Part of a small language model's weights: 10 layers, 9 heads of 64.
Each number is 128 + 32 x the weight over the matrix's rms, rounded and kept within 0 to 255. Layers, rows and columns count from 0. Numbers have three digits each.

# o: layer 5 attention output (transposed), 576x576, rms 0.036, rows 236-255, columns 128-191
# v: layer 5 attention value, 576x576, rms 0.0318, rows 237-255, columns 128-191
# q: layer 5 attention query, 576x576, rms 0.0282, rows 256-282, columns 128-191
# k: layer 5 attention key, 576x576, rms 0.0268, rows 256-282, columns 128-191
o236:174073130158114139134155146158177118098082114140107142111121138144104137132160160057219125151148156143112102100135096112118117113110131132138130113133149112105181141157101124156120071222129091
v237:151142151085065096117150172168140133172162165066134151105133079142122177195129120177109112099130072159125112134121067159108114074145104136120180111119081159150090111104122100140144145089121108
o237:111165119108167178109149160153118152095133125143167103125111126081149150085063117078176167189140089166171094159130137099157144139089121104164118107142158126076143148148118094121126174163092120
v238:103119122157143129071150135140110072127124116131155121190096163079088107145120106131076116132114135121153107174139129153113140093155146084156148130114135104111119098077082134125085135129161109
o238:140075187153110183154191114070116131152167080171075143144113105131176103095133179137165123182136160165108140133113112093137062091132098123115113093157092121088155159148114130148096115084089126
v239:104155135106125156128124133129127083075137117139154149067105121152115116129139127189112071148098145108083139174142119093172123113072154153160108131148179111056142116158163101173163129146150170
o239:168204137122184150129122132086142144170117100059109070156094127153091164121103163068125130101141092121090136069113146158156116138136102100124134091090112100190101149108101170138102143098114097
v240:133104147136093095129088118177109112129128109161085099129103156121107156120115126143057066140107108122079121126109118143116133113148117069134098116124145154147153148098158121163140117075056139
o240:136131097120145083120159136071110121107137205105118179120152156185134134100131138071160172171097128100134149143128136157087103156100144108160140109155151097089110082143151154105146174141134121
v241:100108159130093166124140112159187145116125155097103103146109117127175150113121133102161123155153131056132107125090090156116145106114071114108154167124103121121095136158147120090142187123152125
o241:118114129124100166177147172147122133118119110127127152083126111123111175175150093111113157131114120139134124107105101115161108139131166138198138122131067158152163133129127125100156117203082141
v242:152153116134091124151142204088065154070108104117155141142142110141148111156209154116132126111145087167074110116175080120119111108122078163142120121138173137094113123142085114085128095173157141
o242:126141110127185113056161095131194135114114082118167102108136120113150159081092159145124107182124132104183149103117140087126150148126151150131118207144090117114131091134099143137100172122148082
v243:163130119116149140081114217109074115109113133102190139180142106134175064107091154094134116079091119108116151165119125063114100123153181127106149149121143134124087111125152138140061132085141149
o243:120121115123115093186138137129122096115146118126099160067176079168060155125134135096104123190145112125086114128132090181151174149084086148129083112119097131127132125115110129164131067160097116
v244:112132181142113128111127100189168092179111127111115141176135175097124160182134105111135169159109115123118146111086110163155118157163112092099133095142108115108076108092115113131123094127129122
o244:109151177158112177151152141081116148130185113151138112056115075150117119084151128173111108148135139135133171141103111076104191185117135120140091206115116174103185184157135134098125072087138128
v245:175090164171145147121135111116155138091207149122099118114110054149110147152098159140126097113101160146080201112161123151174104120134150145071099169104103156136100146105179111137107097140124101
o245:087207143051121152083121125146155128199084132140130115140115130130136115156131163075097141147106150097101061121092130120140205139117136114121154114148141118136157120119096143137104145072163100
v246:142118078131104129146158100189138126112086140140131126179111130154109114165150158166053180137121144088095155128101099101108120127093127138136131118158121082080100164071132148056074103191155122
o246:057119161120158146152088103097092154149134095113165136107143133111122103138112118151153069107147087142132156129100208204134119121130128148151101111109152163181163096102122117120175096058133122
v247:090081189144114086123102172127129162069098095195106131134119150132139167145108188150090095102151088103113106077156105144112138146117115106135094116095152124083130121114096153129127120104130131
o247:197110146105162164132094101162093130155152105069093083140098117085110129158122154179127136133082120116099142121116104092138116124117139130086140136127146073139094149132131104146148188151163108
v248:087129147151084163093123128134214166087207113097085167110195118126162148135153107120111103102129147133122083111143113083138144082114110117114150124153096194158121125108138098104187141134105189
o248:131168086053132156132148185120090132128100148092148073131066181128098147141170074192105117151112111116084131104090113178214099177108135164081111129088143159105101130151129147116092091129075080
v249:133134117060150130108104150188154169177114113108173119152129107115137120090144154122090130142150166116060135158160150152119088152167181080164147118144115129106127109139183113134167109146109175
o249:090140157175161117088103115109192144062135107206104127104149171119058143124160113147149147170209196080183102145085133078192122141111112155146121099101177123154105126104163173074108095140158118
v250:134157086044164115156112108171110121113137135090083174132098128143145132105113098093110142121153082120164153179145185124132107128072096154164136107118083142113154117136082122101116096179131150
o250:113105096175081129158162195105136141127103142175156120168134037104166095135164105093201091152125167136106141118152092118154106136163119096131169159116128137155077131144132071132145134078119148
v251:055087076190123088106107112157080129152118129139152153126167089111125207112082104162146142179158092115142091133135143170185142082120127135123147163137158202160090129133201111140169132139147111
o251:161143137085158091166168118134162083154131140094077103115055133167093101104128120184123077122136134100111171152089092104154172166113128097123140024154092141101123127091110139092072118179102108
v252:137075103172113125110133134148114130125105104161137119128115104118168159136128096149143100148108123147094113136104121138114052082136145161142122107141164127124118106114108142148139197129100138
o252:136127228087092179110087095113131148171104131100156156213108093167122099110137163115120096118126106122144114094112144135126161127120162073136121127117113126109190132096121118130129145182147096
v253:157112125172094107133140165112156137126087168175145096176139070117128095176162141124117141127133145160128109124113195125121163083102136066101124158164126135165111093092175098069147113099164153
o253:106209090055202153097095149146134140187128085076096111065139134132124156076081109139121105088124109089108081116138134097179092126115108115109128133108107141128128165165142199147149179167075089
v254:172096110133126155126114105100089156099121077102107167169160161157104154180122117166128128137107120129134131147167119086131112111081159118173140079058060112086130128146187127168081141143155172
o254:108139164129132076156066077110171098124115171131111098097090095132142113123130108107138174124133180112109096127070121210149123151139105126141104173171146082191165152120157095083138143095075092
v255:125095109089166117124145141126146145153141143121097135112088147167170082150144116111119087106158113130145172185105117105139129169167154174108145172119124114139150114085104100150126138155174124
o255:122209140120092143112118126126173094110149067147100161151136061124089167164101104149150167113097124124112061039124115166116133135127081083130081126076130138074089139139103113158142144143080118
q256:146128118140077127144116164143129191145171070105152114085077079149127140142145127101094086133171139116103120082132125110111142111102131095169077198170099123090086109084114148087108125152117182
k256:107135183117119144160045109171110130168114141153113134105082088141137104186119151142183130108110076184089119144172152169137131160131150125090134147150160100118159165147114131171119046148111145
q257:112100132076155141136153085108094113161069145143098165105133138150177157104140125157105100137158154104093107158190114130141184067135102094167139145130107131129109121166163098126114175117184094
k257:128132053177112117127182180158105108094143103119108108115103152131095143161114108110112149091152133110143108127074144102082078121113104151137128138145118142112159130149051167141158111142112155
q258:126138128085157180134127128109121147129116102155096176160144197128142124131167100142104163142105162125116198185092123169116141149145131120155140154138118107147116123139183107184160122101133151
k258:125148088151108097120143102118129156107150118154198134119116090114142144135157127132085109161159124108126128132131169119126106113145099121124105131116124143101110160125153109108070153129141122
q259:142098129142090098217163174108137156119196136162108149157088101125122112130136133130117122149117102092170099112136153135128148100085136139152105152141141141019105105142151119119140186110159181
k259:128157152093075130172236107123079144116081132168107080125103114141161069118116139171107121151127160218129074144147176173126103150146150106172126140137150161142123145167123090106161134125121128
q260:114123117188154142117152084117125138052202158124120080125104102103152088134136146150141101151090041124108153131112135172115105184074121161190102043071136140123186129194116115170136096092154146
k260:087149145121135109133160109111072125201122079143111173146113100122135131087115140126129133177138104112117158148119135129127119124172173118109146128108057119097191084121125120097100152131109151
q261:107113155126077089123161122132069112196113102089135144123120106182145089156148105128108154113122175085071142113118137146177127066108144134129127134124079129121111105093143118140107169148115119
k261:165116134124150134124150141078123104070107186135078123176145113059123138123085117141116105172105118105105119120154116115126100190124157132189101133144102147096135117120134124123134104117131117
q262:118063152107172165152145098128111089137183053163125106136175104162194102095144166134105175112094155188128128134074217107056189145135095136127127141136051089133106095103094121099135201193150164
k262:091115170126128090081095168159103128152122150131165173132153155090088160162104141113109087100139121129098133167114163084097104131122115118104123115077128141115079086107121136185109157115182101
q263:075156157186097143132125146125082139112152109123120172052150131101092129100126090174122106089150180045125184125093135120171144111139198184127097147125107100141156128164180129107059148100173064
k263:131073164126059132213165149097130069145163131174090120120196136132145119100072114144150099148154107183106117045147115147134121160069147141151178141136138145094139152079125163127111113110148198
q264:087181117143110105097166130138120183099078140092161152139171169155172166113132149113130141092159120099169103172146183136168162109099162107130101111127229144068166150060131107084119129143152049
k264:165098122075067137177205142152110132104068174109111104168123190134160055184098172124102143123065117152134091132162120065120060144161103120116150155113162154118142141120161048093119085069153113
q265:098135115084204126088146146210156142151088152130109106067157119208093082113068176100103131191090101083147131080100133147086148171179117167116108146104121126103180139097124099093138166132103197
k265:162100114151163108104098077159142161126155135110149133079193122167185079113181108182144109072114107179090101151071125112144124114110093100116146110183148067114121132182156090154100095075069182
q266:106114072096137115102135137102118122177095089084100133125112127176145125064120086164102163155095146130212104167133078118175121151143136176118125191099161104124189095128090202050132138148139085
k266:122191141119182135140141173142086138186120159136120149123087083203143123143110156194108136088137107072103157188053130140085099087170151118179173131136140148180096157161146177126091117076141147
q267:121090173153126167163130107107157171146145134129176117079192150135119167110082141061113115056155129121130123130131121134109117141070116113134114113139110180120150165123163087174121103100159064
k267:167091077144137143050150132160136183121201130135115167116095140076130136105115119099140113094097145100179180057072171126129067156140154187152078114099136142144108174160072150147137164166175093
q268:126103123167163158086117116153099139062126109182131215143113086165133130072107131102105152122127086101063172133129124129092120141105085117137088146129144124081168148159117152102101082121084147
k268:152134113129157161165106072099145180150171101120133119148150134129145198189115108096067147110174095116110097128102141147133163144169125194136156128148118109093160184152111174140121162131087150
q269:135171201112164168137118087157075126183123142241109129118065147181143127168130162140096065135150135158087090147134130076094126077100121180146058079178128135157216219076086067141078188137151124
k269:116111120107159122189173122177155122127157118138091118122092152107094083120128156113141075139149113183121112112098157152056096094048137119158120090190149135119088127171131162088131170140040150
q270:086109089155162061159050121102151082130127129096150164103126146090089094108127151103160153115107128127191151142152172156156111153092114105187130113180091182064163108137174147089102112144105154
k270:145166127139126140176141080135126157144138081069157122109151167162107136105119150138075129168078108117152165071130122121129081116197129121148166113165086123078101138096052110161116089063167203
q271:134120103097159127120161126071123110128149200157106167159124136135071090135159138126088118073168108122124101128155161151115137155171137147151120137168128126172126113125113167092186106108158140
k271:123160133185105118162128126095152183108179126145120219170153135169080101111155211167128052216169108125092060110135148146126173149121074089139137155186113142050181126167154182092155148129146182
q272:114153134122124113175121136170111065155094091105109148169145144134090181114135093196135190150171139086151115198087118061138133204150176135097171129071098112106049137092115181151133159089097125
k272:066127140118139107100147119148118142129081151189150158127164175140136123135129159109126139076171136179070167145072148126110138153132088086089128126121110159115151098106146082077142147139112154
q273:134119157102122147137120089111134175120136114108141193070111118106130166207189139093116072117134189122089200092140101203121143102125106111099106159203165105151148141133128125128122128155127127
k273:184217133156145113198138192111139121234162130153135120165083156133110131142168129103104126200156123094116105117144140100075126134130173163151136142146119131114144161114150167164123101097156162
q274:112146127162133149113161076153127117080179156128144182127159132101152108123093148134168122116086142150106165146107112182146132134135108125144081148098109061164149101193154058139110130093135111
k274:083134125168133072135110083154179162155134102129146157099109132171146155185123067173094163187138115070088138120118108148128137138147144115116131129085129139085126145100126159127174133134110094
q275:145134105118113118078201114190107039142114090119150139128112125161133169070144159148103126070174171100087147162123146115199121118121117070143139154127106096165141090111106066148119173114149140
k275:120152138121084118150118185148156177128216120080199162090074077089167146125128078135115137150150140100136120094128114121146120092179136083125142168152095190075153114093103154114109151130120144
q276:121103105117099136133114133106087181143172104105170168115149082119087031189164118088135116104102096091178102127181126090132101112132128098121106199087132147099137131106178118104127200152147139
k276:139113129118097134151157140119114069080096134161094121206148133151117061055091177138120103146124111153061134138115107126097123136105103086172112145098123085095146116140150083130154089128168185
q277:124138135131109110102142143118086128090146134077089105146170093171061138091082127082080176107144186164106106145102159101172158100135100167130112191218128083165084137077121157125148122197073125
k277:165116115076127079126115108179199101137120146096127112159180173137142134159148168142124173138130171081121179140131138153124154124126108124124085157101080098087134106144112097085105127152152098
q278:183101076136177151084166106138152075171145070126102056115139180184073141140110079141103144104130041122151130159094118165099078174111205195040114156106155090160143108107162143147141114144165134
k278:175143162128150114095184127141145133127099132148103120109206237138120079178125095120133150157156098159138133110166146147090161149086159158155121164102149120138070130094105076115110070152118136
q279:129124130159143210081126071102114140094156196140168052185116153073134166128158134161189118131079108102103058102158149100176151104113176108131147114135227173165101162094180162074082197177165104
k279:135143106108191124140076110138132129124119159095138077138113057122111068084148134086164106108191133102153145071067133123128137142135124152103085148163148083134130150132129142081075111171163103
q280:111109146121142163128169182079126131093198102113106134136144095145123152151192051116151164153129161129130056108145127112133182135169176130134151095149120169119046104097147100122170145179174168
k280:131091128162089130130118148121082130185102142150142166127142118063129162156158113151147109064121131119061093130081148148096095154096124141190122172143116158055131151154100069141159163128087110
q281:172128099074115158137065139134108107207144132092176120136105135161147140191178154149036101138111146182169172156185105126102148104103102163116105142159151128075124090135115125164147124121088142
k281:099106174070150154153123098064108138116068116156175122144133155139115153163134064138141135098127112154196108166132184179179112165111185116135131104144130137109114133143043081106107126133155165
q282:075138156106180170099046160167077092142120070098112131192132139080123115104195140112135167075131130132131137165019113048138101069148067130114113105128096145065125158192132180049152156147050123
k282:095089109132143150134116149195127116075100063075114135132120163079097201118136171142138159034105132096167194143095107086135066132161141162150074163155080190093107103134101099125136136159143111